python train.py --n_layer=12 --parallel_block=false --extras=["capped logits"]
Each number is 128 + 24 x the weight over its row's rms, rounded and kept within 0 to 255. Layers, rows and columns count from 0. The size above them is the row's rms in percent of the matrix's.

# layer 4 attention query, 640x640, rms 0.0311, rows 106-109, columns 160-319
size [ 94 138 132  93]
[[113 156 103 149 148 138 178 113  78 121 108 113 138 127 125  85 125 174 114 147 108 126 151 126 142  81 113 121 105 117 128 101 134  82 161 105 132  99 117 116 120 132 178 138 158 150  88 117  93 185 144 110 124 137  98 160 159 124 146 125  99 141 163  99  99 130 119 105 125 122 121 120 102 123 167 104 152  84 116 138 128 162 105  69 112 148 109 162 126 153 150 120 130 123 119  92 150 150 138 146 143 135  92 147 184 177 149 124  98 133 111 152 110 139 145 150 156 113  80 100 167 139 139 120 111 153 134 149  93 153 134  92 110 116 160 163 136  71 160 174 143 119 157 166 123 129 121  95 160 101 140 154 119 126  87 179 120  91 160 146]
 [126 134 106 116 145 120 162 126 131 106  96 159  91 104 131  94 130 118 119 164 115 136 132 106 103 120 105 128  80 125 108  85 136 113 142 143 140 132 142  76 134 149 102 143  79 116  71 129 109 128 147 101 122 134 105 134 125 132 137 149  85 155 119 133 108 105 106 146 141 135 123 121 104 125 128 108 115 120 113 173 138 135  51 137 143 131 146 142 143 118 101 142 138 152 170 132 110 137 166 151  95 101 157 130 165 116 107 101 154  99 139 107 144 163 161 116 143 106 105 120 150 115 111 127 105 140 179 112 116 125 117 137  91  78 141 151 126 167 164 124 132 130 104 140 106 115 114 113 108 100 136 144 167 114 112 135 144 131  82 119]
 [ 91  86 139 120 146 119 134 122 139  83 118 118  91 133 135 114 139 165 139 103 113 111 118 131 150 140 129  88 140 121 151 125 104 107 146 114 130 116 104 134 179 150 136 120 162 123 108 126 148 184 106 128 132 106 145 141 174 119 118 156 118 151 153 100 156 137 130  79 118 122 100 143 117 148 141 122 103  82 141 110 151 145 135 191 144 143  97 152 114 172 132 118 135  84 100  91 136 152 124 125 140 136 149 145 155  88 181 110 119 149  87 172 115 125 159 133 138 120 136  70 135 119 124 147  77 101  88 151  96 138 114 111 140 190 162 102 117  83 120 156 163 150 134 132 145  80 113 124  93 133 170 165 153 112 133 180 153 125 114 171]
 [163 169 134 147 119 135 125 171 119 132 141 130 158 146 145 135 104 162 108 173 128 118 156 114 112 118 122 118 113 117  49 134 148 140  91 122 118 125 143 142 130 135 149 119  91 105 132 109 128 145  93 154 149 132 131 113 112 137 153 106 135  64 130 163 115 124 136  97 126 154  83 159 157 145 144 147 116 141  88 142 106 137 141 109 136 131 110 146 106  58 111 127 137 122 126 149 153  99 133 161  99 145  96 130 139 148 152 155 105 147 117 122 137 143 108 153 128  93  99 122 135 149 141 123 139 142 159  99  88 101 115 170 133 138  99 122 180 136 121 120 118 149 151 134 129 137 128 118 120 122 160 129 145 128 114 109 132  97 167 140]]
# layer 4 attention key, 640x640, rms 0.0305, rows 106-109, columns 160-319
size [122 128 134 122]
[[154 123 121 139 121 130 134 108 134 104 120 134  96 129 155  94  82 137 106 101 101 110 137 129 109 159 142 162 108  95  99 134 135 111 179  99 138  94 134 136 129 154 161 132 156 150 149 131 147 133 143 138 121 164  75 132 120  97 175 149  90 125 104 113  88 136 137 103 126 121 191 129 129 129 101 131 182 166 111 121 177 172 154 106 163 146 119 104 130 153 135 145 140 102 133 114 149 136 120 134 141 172 148 191 140 144 138 106  95 113 196 111 150 119 102 103 123 120  98 103 143 165 179 136 131 154 147 106 180 177 162  78 119 140 124 129 128 128 142 145 129 155 134 178 134 110 127 136 154 100 129 138  93 118 112 148  95 132  91 130]
 [148 127 153 120 142 101 113 112 127 136 161 171 126  94 100 147 141 130 142 122 146  68 123 135 112 114 112 119 113 153 129 123 147 144 135 127 151 144 124 124 107 156  87 127 145 106 107 130 106 115 135 140 133 123 112 116 185  89 148 106  97 133 160 119 142 150 144 131 144 121 144  87 114 109  71 119  98 117  75 105 124 119  94 132 130 135  98 116 134 133 100 120 132 104 161 145 146 130 152 132 151 106 122 126 125 138  93 129 123  97 112 125 137 129 119  90 115 106 117 121 133  85 121  91 185 134 125 126 113 132 159 118 112 123 154 137 104 114 100 121 177  86 119 115  98 123 142 128  99 125 114 124 151 136 161 127 153 124  91 148]
 [152 156 123 182 113 109 161 123 152 123 114 110 119 131 154 125 134 143 107 155 133 107 130 155 135 150 153 109 148 101 148 150 158 127 155 122 161  58 144 148 142 152 121 120 110 158 145 131 157 145 139 102 152 124  92 122 126 137 156 121 126 120 127 128 119 124 171  86 125  97 123 156 143 115 140 104 191 166 125 126 146 145 111 120 129 109 148 141  87 176 134  97 120  40 140 115 123 163 103 108 145 116 135 139 128 133 124 144  96 133 130  74 109 101 117  98 124 124 124 125 121 143 153 149 109 106 169 130 143 150 148 104 137 137 141 114 103 171  90 106 111 129 156 127 142  63 145 166 120 150 189 101 142 105 118 127 100 170 156 128]
 [155 142  79 118 140 134 118 102 130 104 119 113 128 166 128  91 115 176 117 139 132 107 135 143 143  86 120  98 124 113 133 135 136 110 147  92 120 154 147  65 148 185 133 133 131 125 119  95 152 129 133 151 111 157 151 116 137 120 129 139 111 158 158 114  75 142 120  91 145 130 105 133 134 118  93 104 168 137 103 128 157 121 188 136 144  82 137 139 150 112 134 117 151 105 132 106 182 139 130 165 139 197 138  98 115 148 143 102  85 128  94 133 185 100 140 109 134  99  73 108 141 143 170 108 115 127 107  89 190 189 141  93 142 108 141 116 127  97 117 138 133 168 118 135 147 170  87 135 136 103 162 146  91 120  88 147 161 117 126  89]]